Each number is 128 + 24 x the weight over its row's rms, rounded and kept within 0 to 255. Layers, rows and columns count from 0. Numbers have three digits each. The size before them is the row's rms in percent of the matrix's.

# layer 4 attention query, 512x256, rms 0.2, rows 126-127,254-255,381-383,509-511, columns 128-255
105:096138133117093124090122080150132113161126171138121095106119109107089118172112113111132136111124133077138139087129127100088135131089100142127114077151106124117131175126146148109105165139137116149100152136134122155113131114117129148156097139093108137135091112132149103127112142145144101180148177112106135091127133140102182103112170103144132113089074097125126126100121141151105132151164
101:144112137138103126189100150102139124151122128111087131076141117125141159133156112139089140143150151097158149140126153116134114173120143110157102129111141100108154096113147136166116133152123127135125142098124121122181116156067096139159135158126116114153128123124152105133140088116131145140109099121113142093144119116108098127168094105136104119083097123159150150102180124096127138075143
109:130154149136141141129130133116134114102123131121120083125113170157132130145112103128136162138098159108137197136142115127084133152140129107130136135130103120152081147124136122112127127188117145075125133163184127138128083107116171154129118112139063111129091116138096129155116131146131165153131131121089151168116113105121140133121120144111082145092104096164126093148128123127155149125162
123:092137090089095142101152164119166127149143099141127126109134151096120129122102067127111103145139097134116143175134135104125120110111112172163135128134112067123135135158145151107112140116142109104121125116139134129145133133166103132167142139117152112137125106113112102129129167136172151103134145121101136142149128142128131115141125120175137143101134114084106114097092104149127132124174
100:103080163098146086137093131139154159155109161156114128131140167081128119112181117119116152143132128122154127091172124135144119158089091118101082081107118125122102116091154123104081133160118160129153105117095124105138140155120139135125141144106109123135134140162130122133164132119118132109115126142167123124140120103116148131145095100095090135104120135143138083112137143099115169159127
093:130124115096138138106120125122087132121154141154140097111134072116162072133140138130168158116120140101128129135110107130075118157186159122105127100158137132157131136124105131107112128095104128107100151152125178112159150105100153129134124147187099101136118155152118125098121107121186139124112143081155140160116141135139122126130139135119118134111156106130075128097143134142113079117121
094:122140138138170080129157099114112156180104091153119135168119120097151118076104129138119114105114152106139085077109126152120108096119144114105148067141154100130166100122153135137113125172123122098130117159105137102140128132099150115137140190149139114163072132150136100169152146118129157127105112086099167145133166134113103100126144138145127139130170160144134127125110115146155144128139
099:124145126114102092165121125144122099120183102113112127131134164127131120114132099128122106127142161132153122083128117149142112134152141122140148123147128171142148149103114103075116086140070111158137096114108120134128131131113121127092125150156102151144171101099105101142110159132111125124100139103115134122106175136094126141103127133138153158101101110136099143118118107063132103121095
098:130140095127128144086090123119093179127138098150115108149152141136136130137136158125124126096133150149150117140155106108132165185130100142126097146095124091185109135144163119093148133168106118079138089116114148133136131132136161150115119086085096157122114114157113109098162096110159096095141123111146097107173145100170140169160095126116123141131132094109136104128135128122149130167145
096:183136128088093131133101130152166128126128132110116116110164083116128155100143123102147097145170109175142113144112174135135128167162143146095147097141079094148148116111142102154124144140096106095138114141123128129170158127111116104140118142158109143178131136127117131126127130108082114145122136118090152128168086075103137161166085118144153104089154119134124180152139130166120116161144
# layer 4 attention key, 128x256, rms 0.193, rows 125-127, columns 128-255
099:125105173132148159116125122126170132119155123134154127125138126151110108116124125153118118120187138102133115136111132140116118111092128108140123155096107139155136121094131118157113183135083127100125155096130148149150129142102165169109155134115130130155120142182160136152099080138086152134111099137083107131142094140174121186139148161138118121117088112089114133156105118130122118129106
098:124113165138153117133134118137153184109113159111109115146104123140150138145155105094141122128106128148203117118150163098151113109160165162120143139111115146141138145099133103126140110128149106129111162110133113127107125132136132132126083109127164098113162093107133127124194106123144140124127093126106159126148098094143103135159142124076126134117161131147164113172094141129076061123158
098:161138093102110109123142140173096166091123133089139128087116113156109100121118138134107132126116135080120085133146145141086171098133189100095145158075167158106099102180140090142135133118151137136135118159133149132129135182084171100117119125129108086126118127164088128104110106139131153135133179132143153174139147103124149146067149121125153178141166128121168117144119169136103149133150
# layer 4 attention value, 128x256, rms 0.195, rows 0-19, columns 128-255
099:126164162077106094156087135156126121136135157124141094117146111117119130073148092105097128143165137097123099122150139193122064090115129119132107142127102161117094168089115171137167084138118170148151115110092139114136108130119138151134147144183123161147167136174105093136143132148134119149147129104115093127109153144121122124153127104125124095121132155149114129153155158118134094096162
098:110136103127170117116128114118145149166113120103130154126140141146118156145118135128122098137144151142111108178139078116148083122145100073122115102148136115153093107139098116118115067160104142130123142143142109168153123144142116139185118123128124090061119130131087141138140159130112152100115108153134157125119111169102177152111108122097114144133110130119174156132153113129148066128154
096:127112124138123109153133110109116167117118141167112143192159141116108162147126132145152140113104150135118139113124121084110122130090108110144153133178142153181131102156145120130115105139115123106186142124139111119125129105090098111150101140143156170160140138140183099099191077145149129091109077129128144109187119117131113140110136152165103141119108186163159070130141108133111105120134
103:106113115081104121117137146133150139135093159133113123114083113110140145134083111135168088106095134100101136109157113142117119120157190118108130126117128142117127162113130139091146149170160127132147144153169149142099137145124139144166134161076122139121131112160151073124148135148165112115126118112136124113121135123140161127126132160132120141118155105080104163124077129142159153088097
099:126121090172156077117131135080106144116135112147131153166062126186097093156165136164134118133082134140126147131144089142124123087146101163111144090138142161097163103146135113109172117107089116147149141118140145120129120104116143134120141093096156132115112074148177119112115086185156124148106170117159148153112152127090119146160115107154111116110124103128133125091103117136108145092159
100:161096145143109120137135168142136103096152077091168140125132142127144162156138142093133078145082070159123172170096099142117126143120096104146146132116113128134162111109088147146144160139112137143133133110152148184143134122161166158138140126165090144162166116149131137130138106154123135116151120158104141131136121100125123152093124127097113140103143130148180129168084105108129171094138
096:106148169133099113127147144137126136103153113121089132118131137116113123093132114154170186182121073158148144103114124124140135145083122133135138119117131069163133152117097108152119110157078097159158132157099093116107167100141121137102098117108134122173150141122114139140145134154124129125123184129134118107121128183094154126097134083130130108138104075129137126120159144136161108091118
097:124109120122112165095119152133138127105171130179108115165127102112087152144163161132126105147105146143134120154103143126112129094146104116162134161096135098126109113137158150114194119126124126117158150148089075105125156127099129098169132069143176180110127113097096097136116129143132093106099131107126162046115147130116134104105118147090147172124132124125124131130096122146121137143153
097:109075085140118163114085146128139124123118137122089140100113136101129142129173115158147145170113132126126119154143098120168122101145120143128157166127127151117163122139097095140082122114086132105135142126149116128090149183090153102123044141143103129099125111121162098139104152097132116143124137126151091105118106149114137138121150115213105119149150124140137084143151093104132139165147
103:133116136090135109121138137083143107073123136115115154119127116128115110159174159110128129130102112110173128131147141120100151104173162145138127156142112141124153122125121122138128115185129119131148060142124108135120110117140124117134142169156115135136156106147152144147108131102131134094133138125117127138136161123141161174144124192116113126125079104088112087144131115098104105115130
105:125109140120113091112094124126129121143144109125157105158115129061136096174093131112120122135164166114134154148099173140122132145141128144132109114162101161114118111092164081119083141131143137124110112130128145128110150149090117103122082114132149129157136145098109150124089124152136147135107107101123120138135160106150085143111151102182114112145130145159120113110158138166125150137125
104:093128171147103085140105173159114107119188116148127120100098144138139102109142154141146125130111160120137165095113145171100098117150113131109132101150107116130136126143135152156136150132138116107153113143118116131114107133126102163111101183159095178175068137121139105107092134081099147091089138124090108136162123133126083162135168131129101126127103158083152123164181100159139139146115
104:128110119131112144117133131113190127123138122103096165100154128143146135140109115126132118104127164116138152162119108115122155122122118151118113167122122145178154074079119162137182083074143109131134114146129168120149136116121123157085114118129112126136131157145150165061146133168113119167136144170119172084110118181124097110159109135136086131080126102100178145118094131149105128148126
099:167133146135099107096139119148112083131124129119152151153120123110109120104148149116122153121120148096089108181122144102133100151117150174114104089128133115104156169114117107112165158123152116142102143084109155159140077125147123173117114164128136119105104153147108107121107107092159135118099124119124173125109121133117158136131119121098144133165141103130118099131102055113103097181093
103:113124132157122122129147109118146132130137133145162135094102178151137144099092139137128124096118143143111115141111117102120135151133090150116165086111103150114108124089108165152105089156158126114138149145152154100097124181107101134099178109121141091115163129141139166159115170094120136112171144136158133112115125122097135113123175125127148084128155150112137108125177109148139095136106
100:113111170144109124150173129084144113119144132158160107126118074088140116156087101136179129084137124115121093123157145117097112159136099077088124148139121104089125100155063112199134161108152115123122138126145099127120178133146153157123142137103102134162121114113124145113162137118082128103188157145118126123130122125119121132161129159101132106129114110196131174158165141147122130149133
106:066121123115098146123094089112133115149123114146115154125182168136109113152128126148112139156155079101120167131118140138132105098116115147141148108140132157106129124146115054139143110160144114126127121129126128117118133164135120134126148119170106141156140141093153149145102161061183134131112093158159142128160098152140122103153130177145132143061147117156120165115189163141137150112135
096:109099130124137111137129141126064122132105192121113147130097104114122081165143108108155121179153153116177128111142111143074159104114174100131141126115136111157092116160144114148147154109092081103126129152092103111121141172101145112115125125138139122143125102172127110152139112097117115146146123156150126164114120142134104136090127121152163147086121104108132152148122107147110093175157
099:079106138180102113131173118117116132178116114122110155120162155111124092156117150130134146149127062124080151136093107147083140115114160107139157129134120147128094132172101160102096133123155175119124109130102150120150146135093131132142123105133086140142146105083130090138170160148135135134113150111071129112126131163117135087104174129136138128150174157143132149126130121171133142169066
101:101155138101121119111148140104095163111105118097105125119120131098104155156113122083109113150160124100194170135085124151127136122135158134098139112108137091123127137147105154091131189123141150140141123127148127128097114111109115144123182109136123128129169132101136116132119118096146086123090095134118164103161132169181144164117131131153121124108093136126168115102161082131158169109109
# layer 4 attention output (transposed), 512x256, rms 0.385, rows 0-18,128-146,256-274,384-402, columns 128-255
108:119161158131133158092149138147170126105128147126135119168130147142121159126157136116119134119110162104116099112148085106145160100097126104120112145163126112107104148170111096164128117100160124164122127136085121129084098094095126119169148079113133128162125079173096117139134139135110148140162097143137154147084109091129130117127142080161120133127129098090151157111131133104142119122129
099:116147093118107108135091127145139095146106132098130101104102117110157122123129129147112124157134058134166124137113118111155127123123163150164096138162130122109155098126122156113115093112119137134151118128147140074123125132128139185116104114157134117118139118146165122107126127131041156143094108125136142138158177172159138104106152114142102122124137146154137091118137138125148165148133
102:113134145155129103111153139123135137122105107122139129125127150139137120163125089116151106129119123130136147135152117150125127143118118159137097112094107104129128140110127089152116118185162158117104122142148104123118173127134095142178140108150133127123118122113188130129095121126124130109131111092164091112118117173110124140189110057178119109122140160157125115137138108111149100115106
106:124134136127162099124108134138124126158120175136157122121131099142087126145138098101085117095110132155099132102197137126149122139109167139121115140182094109143153087098136144134068113128156160171137107107089127106140092136113101145112133126115113131101120152150105134135168130070170114182147121092105118153139104085120173085133134104099167122117089139125148154138120137128161134130125
109:105120090086152122097137195161157126121103106105152108123122128117099113141172139134138082139099122143097179140161145137108117126158138119172109132146096123131135143145104133123106132121133147124102110112141120142132090122114148128095140101133149153127124109148120114128136115136170141160129144175186131141133131185107117142123114160115129123163112140137126101110091129110117092154110
098:104104095125102152188130153077104130156156130151139113108164156124143123107139113127107103148125100090136137112113142142125164137113167142112064122091110158120093117152182097126112121147124138129113125169124161123131129100107110086191151118145185134109104110132132134113127086134120152130146067133162076164103135135117130114140143145152101141154129146124113097138151134142132133122147
100:122162144111118124138175122091118127164174145134124187139171167120118090121108138114084132140141134113097109160144095138132106084127117105122152095158138163154118110104145136133132099145107137121128147138127095148128149120081072077147132115132086103102168117150139138130083151105104109136173150123129134096150147149149075137146163141128109127141108133123113099141166083154137103151120
098:149131132097135107099122146112161140141154150133141122149150142140136138149135108129136140131143096115141075159161136137127114130115126136112133102113144096115151140109126074135073101081150136129119147110112125151110160158126100120180109150142174150095115119130135116137143196134097075105169117147156130154087145068119103198162110105097080152138177103094129174140101137121154130136135
098:161078158088127151170163147110149169098149139125141087116138125144140141103139145149107132114143120156112121127140141135168116127103134145111113142127133124151159123121121191104130099142116112179138115104127121096129093160139150092169127112094127135145113121111103160100085123146123108161172102119098127132151122124109100143164143103146114111081061088106135113151123065127138148090150
105:139122162128124121155163123155132147153091125108116105109141106114128116158167113150107081098118092145153140077168054095130131148124131128139112138142143111122142157101138107152155129108093133117094102142150169108097132118104123126165158102113150150117148150137155119126123143150136099132097078153098119169149107130109112152138129130121117109127156082147150133189106129114085133092165
104:089076123119101125081126158131131140187168113069131131146140099087115097098145151098130122186150091112088109112109104135110111143108126135140148109150144111110142154136147141095148161152142143117163108129136133103145084150144100163110126058094169132145128127089162105155117121152114132146145123107131119108146143130136139131102171113092151146176115159108110091095185142137118111085154
101:127109136145092120115129154161134146149153136117102139135103113173132140078209143119139105127133127102094166163149117089128129119098070109126128089139140139128124137128153134126098119166114091141167126163184148166129136140139114109111151140102156099131077173104130120123139101133151119120176139137076134112111117080153154130121163115106092138122082112173103113096101102179121151108154
100:117114074128114096140082109148159155102111114129142148143140163081133119122131111134127144116155072173140137129152147150101124125131136137099135142094143146136149106144135159108157159185123111151130112117145078164130105128134158117159151141136135124113085036145124161123115107153129141132118147127125108109090170107176154099157107116123128121135143148135132131157136140120139139167113
090:152059115129156116171135121148130112152162085152120151103151133144114122134146160110154114136143134105114134159138148162155119116093104126134157088083167120144103124122131127138133126144163118153152079099125122128154208141089116090109159151125084112146134113125123136118127162119107142133092166122112116114167123168124096097092115094113135190093137138142114142101160123143113149143074
104:140129121155159079158135134110129095088101179146135103141170141150108173129049129139106141109141101103107140167128128118144087093111134087109120106127122153136129167131104113134145144132130114146166138123157122099080119096121107119129138121142123173166100149128158141128115115146136117116111130132107094132121173118109114078159141113147130161128164132186111132096133125127166135110130
109:140136190166092135082131124133112131186135112141118094143138185153106139092105142087160161141138153137134160149134086142143117098135078134125114167149116130116153110129114146115138157105107114108144109127122118124127156151125113115111138135135110137152107120108133130107090158088141117133114142141113161118149147103102124107139132119078108166116151113156123096138165125096129154147128
100:143119168136129098143102101173143165156096157144095139171146169190123134162156124118076151107128130121199118149099133097187109106154148081149121111095146118124081173127122087151138126130183142119133130161107168121100140105150124090143139160138138137150106164098139116108143115123131156109138131096130131149108184080133110119122158126125086143126123123126129142089089127090111120094123
097:150134135138140128156143133158161123087148107117108118138107100152136121134125129124124113106106074119167132148117149174160127138146130143089107068070156111135158167115128170083115138114107126136143099085148121172087133115091128148144097119118118158117141186125119133118142131184109114145117106108143135142089143148121098179130112114079092078171175112177158140087098170103141098147157
101:119085129128117109178107131086138151105118138123125131126127148117144086115128134133187107134087125161135141084092120147086153094162079131139144140129166126092133098123140101161143094131140189146126160139140176119125117106102154120123094132109115113090124168117091131171140145142189191094143112151148118150091129131112114161147110154177142109144107098142130153116142087106180170132169
095:082134106119109135137098140100158160127187131145158119149118146120175097145120130149126129114170111122125128140099093128132133126135112158114134086128176115143100169095175099166183140149114141133122131128124170090120126122131138124140137132079130121082139148099121121097126179110146113127114148150120142131090075135132140130090125136131136103138159136121147098163089121107150116178155
096:156116086112136164128154201115108148146111155142138122132133140112164100110104097139150127103124088158123122105128076129140127117148129086124110139114140117135153155100126102123107138147159153135169119101141127111095107129134115093170121112103097114163157142122084176129119103092125101095184139117119093119126147162093114105189142101082135138149113114165110172140160126098149117134142
094:140134172128130116113142127152105098155113136114118117107115095131110146179124157122205109141140130134069121128149170122128150106104129096138108167116153134093128155137094111106131123105104143166098104182130129092128130115103128160150102116151104108168123102136131110102163128136138105138157106120133124130124122125175113104119112132117105116122082127114118189133111104125148134150154
101:099115148124137077120096100096154136176172094124105164110158160095188132097100131140154166178130147104109120141103092124142163130114129181126119118150123121136133139140145121186118147105149135134113093128133107140102137064105135134140112131109135063172105112084150121115185125145120125110128113174141146201105134093162120123101117116126105111133138116127144132119116128110156128158117
092:154111090165125104129137080132098121123158137139148123099121107160144144127105116111116157156132171087087126080181184119117161156112106095133088134119129132113110153132134107081130149109129132164150110121169125170144155130116136141156094159138129103095088086092155121109122124134106133076152121064145108109135123108152133136087146116146150185143092151111119136120130100130134118154111
099:148146116156127173160124140135113121130112149128124172152178091154107122142106137153128116097147145110169110120130110156122107137102127140140134147120139142116119155105154150134123147106142129151115105117145156102089117099115132085109107140130125108084119152089161109134079120128182102139153167132156104119137129142131107090127115110118130106103077151149093119119158121168097092108113
094:128137084154151161142109119118110132111113126124114104135122102121127104069113168124080105126128149111139142114171133129140171143144123181131130161144137134130113116090152144127135152143141113156137118124118097150141158110152132146116160101145142166135094157142139117132115119153165155063117112138138084089124119117123159133101142123116153094148155108199115144101158160114070131187124
105:115134132102149137111141131136118158116128176127089157111152099120178149135115117103108144129152109140150160148124153162135174104156087152135183104161113142134116141130094141147104160149159164135111118184136145175161100138153091139156154101085119114135121091111079131138145110102095148150109095130157117138138121104129140106108141138148141122110145128086136107152129120135129127135133
100:061144144111127141054152125133107140127146130135139106126105092134115110141097091131177137159114105157152088124121126098149164131100162108133135116116124119110108136101174139143134121094155126120095157095107150138099146063118120089107155134156126133152103155139112137107122160149110133136084128117131123137147101136107134145132181150117131120164122139104153129141168116137115062142155
093:115143135125158158119146105120127133152136153165166113117101134087118124090104123117196120126139147181115133125116140099166132147108114072133125133137126136124098158182103113146145106174119149128156077102118145120163114121116070175126114157118117049103131108160095095141108147121146152130140189108061148129176127155085149132115117146150098132068154129151150117112142127149161122184144
098:158132164168126133129128116148116121090138091114139151175120117136135077120120146090113171144151134126090142137140108105123113136111102138157092150115122106129117126104146102136158128133106121145085149135107142093127125122140141147143145119118147099111133094168139092133185134113106103112155171158126125110107117158148145157138107163154173131107090137112122175102140115130181118116128
098:184144122112160154120154090094108133096104115130135139143128102116128122143103148081130135139171102141137109121095143185124115084102115122155135099191121149163115171097100153112145078137088141122110135106112143090132126144147157119165141100120159088079139152165113163178142192125155139108144162138129090112137111132089130115112159091122088085121169122142121140144131146156132131091123
101:127139110136127129092137133110144102089136148134145094137137130156133098121136130108165146170077108084102106118102112132182115152125126135151113085151129123127148105171154142129093164106120149130159098154117144087170124179135090090110140127127127140126115134121101147156123104118135144120131127093164115090160124156133137108105135189136150113146100145097125121082125142137146091157150
091:124106159132130164133131116125075155110114151111116090076141158129111115117116130165154125107179120139142164117164121131110158167141149110138079140147132108110121108123114106093151081097089142084130142159075130119168135146115150098139095149134103187141163128125192158125115117161149172128124116081100132149125140108144130129134157146110121091128148132155130174100170158141133142122135
094:140112190135138127141072119116133095154110115092126146133188131127145108073061122158147125148173104094125165139128073113137145123158120135118137128142112135127119153167117137092131108099102139141157137097092111086096160110102118142132128120126119102132164100139111106133110161118130123098166137158124144139136106122134126141160131134126129147133148108086087097126155123122138150146129
092:122126131136123148156174072172135120105137107127141160111116113116168096121119112117151139078153148113193098116129116109153165083149132137160169123120113118156135070116108119085140127169151141165082153067112101135130103096170141114162158105125160180131143146095103118129134119131099110162120114163154127162112111114155100148150153127110105123157094165061090103105153110178103126090135
098:140113081160098126150130169152119088094110124116145149111109103138115097166093149121098110158140071107100112134127122089102096134153148105157117108139161154173146117127139156132135143135162118116143139119159133124145136129097107152140136098101109107146089143151114125073150158127112098085107116151111143090140126130126131147109097163180141160100193139145184138171116146148116134107108
095:093072127135121126120138100135125100139159130116156077086121098128127125108113152126099172126128150157149116134131116140126109143107158107091168115130129167107090152107130108130146106136108103119134126137126100163094083126146146117136136147121127131129127139091090118127123104153147152140120121099131165117139175162097149097132136120109109094111148147132144136164128102106125152182139
092:114118112130103134094119151141150118141083084142138155130155130151113110142113139142163121126148113111106112111129116087134125142154107084176186149115121137153126133149198122095141188132142125135128118102100073106114112120150097137149163115159150164149086128143092123124145054106140099086123151143096147152095108133165112136132152120107109118122176121141159154134087180141094109097109
105:152093129121138089169154125109097130139158164141145148103122154115142157099121160127096156168136110037097106143144140131151139113117161120109154144135099142166118127101135149133116106125172164165146166107116109151172150085130128112132106121111105133117121112139177143117112123133171135145135134119154111129178155137120107113103179156166115115115117127159153138098111142109158136056100
110:123106077130108088124164142152152116170095138074120161117135105108132124124113145067169138099116140107131109143085133128158142129160117120106110122140136095118131101107144146154143124199091095137123135133144122139122143134144134125174093142169146113154115158142118147116128124136123145142122143181162130122131122140100131115129136121113139106115101122098090087139122168115135145115107
099:128111153137116104120082101144151111147129187098181125130133170121164127144139140142119132133149099135095088148118122127099128157134131132071130079090137150118144124125152169125128098162122101171162124105130113102156137150143097135135154143147112107123163157110171114124098153147116158142151130131147136141160069108106169091121133147122125165153096149090135158129131202128141144129123
111:116125099116137134148111117137114158128147140146141132132108107194109110154149133156125096159124123091132128124140180104140096137119139116182129145128129135105067131091120161105164139140120147124144149111124152180111120139059107103119112125133147147117109110146147181136087126096130169161091158087191106142070104141130113123164116124095140150126132122122141143122108111134116156119116
100:136106046067128112115117159154131168126097151140092114107152094101111151121123128109154123137122146142158120157132082150097138111176125124111107147127123151133139128108128080134146151107129116149137133174145131131081086109117097136132101116098136136116135152127121101119137141126122138138131130098114111113142194120132144093125135146103111134110106117084119072124126168100183121149149
100:097143114123104136108158149085123118174109128114110134087118105154119123137130155138084159107138115135126155133130090081129136123133143140127159112098105124137183150068121160169108150129134103162115130132118131123124143091142110161137109124118148126094163183143164064120101149111083142120153129133136113145122106137155156119132151085148129126186092172097107108120149181133129197160176
103:161104081107124127141139175140089150137106120150105110113124124135148119161111098125121143107136119121134114144092135123158122119098127120104177155120117136148130097092122210168136132124114145122163119113129157134091170102119160109171105104122144116109092124103127123102120113107164131147133128177129130126175124125135150136073145153207093115102124109140116115128123130152129131110097
099:122196142179121123112113132129163115101113123130103147124102138132115111144101102143145141128147166134138168108096155153142113128116148101150139148134100130118124125155095127154119103192133153133120059114156171110093100185080142116143126122184110120099126103113115117119132147130143119138138079110157181143089091105112140161118100163090131140109160172106156139161101163120109128108090
092:163153115130068079144142119124148122161129137116102135113106143105140162152122155104135113127125172114163154162097123150097140144143132098148127186106128139122107101120105087142113165101129113143114128145114153134110116153132100114164066124129108085124142126117162094144110155128157111093140109155154125136119092165098149100099162123146123106141120122116112089115080075109146141094137
105:140162165145122116158099129184157124122135183171092156169119134113111106119129122129096141141088088092099124124130093136151090138184121085136113133189151139141129154091134173107140127067132134127129123119095153125099087175102137098154160110182148114140151135152143116129108123144116115090154076130137099136160144119119108113130111105143160138141149145107131132102117103141148093065122
104:124118168117136143136144119150097134156142133125146072137150167159106161103142122148113094109147144121151142131089145139141166106105119156138136124153135111102146101147135120124125120161130144147137131122125106145136185170117106107153141120158070130150089105103130136097115092140157147119101156153098098124105133146119116145117128117133161149129136164124149104099139108122106145122133
105:090148152111115088168137143121121106115110079130155105147146140105140173106140143132118157121093127086123138154142128124120139157123127148135087125122118135114096124109155085169115048107121120174155124156143105142122132112083106110131130117116114138126131167137085153104118073131150133143100167145178144141147129127147123094124115118172159094152119144133109157150122124199147154106138
104:148172129102179132118140135093109105128114163132127136112139119107128120161151150092104075163120136193174120109154104140102091125142130105114101136142147090078095134109126106105155127145136147129131148156094149132162160164136088117114133136115132135078112138092164123124156127123143112163125127112080121130115135120105142140131120147137124156141154097140108112096167148099158161112149
110:143107147137149127131120127160102146101153098176081153165106107153137149142118156122117144115134112110107127098173128155117113141115126165107149159111104159104133103127130157125178131138132151142165103103145124160118126106129164135129128131095128110113089108075127116154157170131162101150136132103149096169108144118156109092122104147132100097117117128120126137116128109109146132150139
100:129101079146165149146118147104144150105133167120123128154112113125141086108118134134127130096076111147141106102098188135102131087123135136136157165143130139114103147142114127122150137096095126159131164150173166090162150114124128157155135070163152080111090110141130116105079081169136136136115130103149142134156120152119171185111120110130153121142166161126128131135112158116103163104110
114:077120130135139138135084189118121134121136150120136166148129125144096154140145100143109117113108114109120128131109134097132073141154123172112098133150127087125129150135152184082155094069133128137127156147157106118132121136138176089138123074131140141108135158116104151145115121144111113155131145133156150150179117137087154138123141106158139126154130150152123142188115140119123151133114
108:123131130126117121109147106127128136113126132177135107085145102142115146106135120116178150132125161096146100087133092157138165113118105184133140128137113125113145098129130133083199092136127153127109101139085120132093150125140117150133138115123159122099153125099068135147127116116157140185128155122098118104166137140161124164148105140163128091115103116106125103094154111084113126151120
098:155136088112132135139125148138137155140107108118123129144144135114116154163133128135064131135117166132152126119140119084141107111146140077118125118142113121092152133147106115093092144136098145098097114153161115151105147150091099110120119085138120126144150150162113110093122092129084185108109120127121083067160152132152134133169141135141118147132112113136136096122130174161135102141114
101:101156151171145107137142129119095135190143124160114113150103104103142145119120105105145134134141138126180124128167107134118139125141150142091181145174112144125153161088120128139140142109109136103149087116111153102140108121139152109131094112092102116091172097095114096117126151143181123165183127133090136137133122109111104112140146110128134112118060105086110125100104143090114103152116
093:136134154129122115133127129148148137141118099112120154116138115130110128136112163141173141087096130153122135112109081134081084111119157127168109144128119146111089090123070135121131103135115140194078145153104154136132111098136119123140103088131172097166142113155077165107159124118122117057141123064112069133145172144101131151140147108158154149113117177136084142108126176125108107140128
093:113124082179135160121092121108104133114122108135125129146126118101118185140156123118110087120107112117103144152070125130162155115132120131120127110143113108160126130162108138139119149126116100147126145120139107144168112112128140151107081162108115128174074094188117121162159131100120121062138107109115107171113158161119164131135114113174152123077166130124121128098137085105078119144124
100:120135178136105100138154137134116135137132137116128102190160107141124129132150109157119112103062189094139128080121124077110124099141119096173116137174142129196129131117129117131145161127128115129161087150110161173137157117102165128113134158147096156113132097101106104132198139084094093152123117125109097119130130181107131174109156108140118154193120126152154096159084094114115130134121
086:130126079162111125122159144112137152158118100115113108109113173119165130149148119100154102129141111142126074166153096111139133135130103128129108103127153118126130139136110166150156103118089106112140169171102167100139136141149143149107106139109152117124118121110123125093104147130128118109122115139112135124138110120126129162141104159118099135149169143121167135138125138112148127148131
100:125110112168156148144181106126131131143082148126120140111119167134094146132084146120198142148127100127122101163099143132119149101152142135148148125146139119135150158157139166114103126110161145133165103115097168152107108136122117135108154102154142130188125148128147089157143110122153124104095078132113158156127119124134103130139121103147136141096165168111169092077103114157082144126121
099:140122103114125146117132114154157109191121119125076132134146160111171138161102122134132170115111123104143131089109083139150095127139150126128138139146169137137078165121095143135132137117126101108105120138085131115105112141095169146109153086119115187123127132134155132121128154129125125122079126141155142131120132111146137172175169153119107148107159069107153154167102168136099142137088
102:119124144159130133146120107137136091126104166131143150112168151120156147132104102136139179115119095125063141167138147110150126131135153113155115081160152165163134098092146129111139093081139097135110118139131107125133130100135139137126155090158122130113149127142160133112168074128121161098125154134090131130115121086105074132176162153114150090116113110150128168123121116073164136106105
099:125111205131097122111103161130129100097160145128109136121125129153162069126147168108148111107072142129101131102133160073134118118127122102145108157126161108149152100135162135078120128154148114138171154099152145114124122150171145139156080134126148171106167123049108107120151131154163084128165168144135110135151147092150120121150156118102108094170101113146116136115133125142092142136123
094:105121101099155176136179158096139157139119122118128119097110155171116134093115106167118115167140097151099100165143154147190109110143131126162170131169133121080135126173078148123119121147132156162098130154118117128109133131131131148114096153142095166094126143099169072143054123125161145152127126112125143140123100131128120090096082134163113158172169143128115128104142156163117126154133
101:121144123151142168141110121117103154132130112134136114125125093110135149136123144160127130127107156109164153108120139127134131107142120124196137135097150124127146134111140126149140149140103106146148107124129108153083132127119129114127203183160146150130147070102121133118119153112143153131095117144163114133156124108148116119128075117114177129131109121128126102119143123135142090146108
100:082118125109121099103117148111121124166116093161157116117132105117131119119110101123126149117145124131102097159105117144168146184120110117100166120097085141109107168126134098150105117141124133096110104092166152143181150142123140126121123105151111147130173158116132105140138168138079145138154115110154105101114115110129046108084153094184087138165113129187111155140141098114132110127140
093:090152150159077133124147178131101156173099093128138138147123127155185115058138159150120141121138158118121115105136082138131085109157133099113132156165198160140152127131174129125136110153134130125135096115121152123126104153113110139089104154125099161093139135111143077102120140157121138149149172115132143108134122134163119134117178124116152117156143131136125131167103108120090151127085
099:142134181118151168140153137138132141123136114121107119129090138143158141177107114158154081157143124132160120165160124149096127169131140129121167147102085144133138134088102153097146078115148119074082089130147120165136157122121141110100122110109157136105106144153102141108171112166118098131138118156170139117147134120133145119163090146112079131078118088132117126115116143166156147134144
100:138136180157123110108117100160128067096116089111135148119113139126112127118135126115159121130147124137124102098128110113144128152142100142121117109121167138111145154159108130133113126141170132161128149056120115139130109098146134123135154153100118130146169135114155116098126115145140126072166122091068136091163095112157123125063138107132122148096147153134115156107103144135154109120120
104:091145168161119125140176128113109076178127168175094152144108168132096144148118101152095132075096093129079147143140122134181120109122128089114140083150151127108146153139113117153121148164095140133123144158134108138135121123076129166104118104104118126140131140164139137132131133156110169113148184107144072163145156128118079097127137150139141116102117112091094138112116122139153109117123
095:123111095115130077152166155127115158154133166096139171136124095087154134152112116145146146085149124093111148127121129154096162118148158132128124134159145109117104135135145094133095152086124147149163156173107107146099184121127115108131170101103112103130102106159130110136113183143139116147129118123132106103147127124103096116118124161101139144165112101146088148132122144098193108127115
100:086073144131119154177105155131125155117136096138102173115125173127157143126114107165141170083087090105115161115156097128186127101094114122077144112132109157092140152132100079109115127142104125096113156170167149154120155111142081153113085095135147156150124141111153117151092163111117125129140149147110132157101135117122094141139114124153127154092085115126100128134143137162141149112134
095:125145091157148127122112128105132126100139179136153117144114131097141113078182092138072140105134141114124115071164191136088120108101146112148093115142103118119085097137139103150149143134108124131158116115112117148136167163082111143132164164108111121133130049157130137166105165139120143112131129105124142122112111130138116146109079129075153161111142134119128172150119124115100117105116
104:162131181128093098119150089119117124156094144102142124167155138123111129120091108121108139130090102149086127140136119156099082115129102143156114118105164122077120122094105138127108110105117143116071152163145124100094098161087130118090067141122127179108119111118131123166153166168138143143133125142154135129161084145124127145086137140129123124160113144098078134158138129100155182151116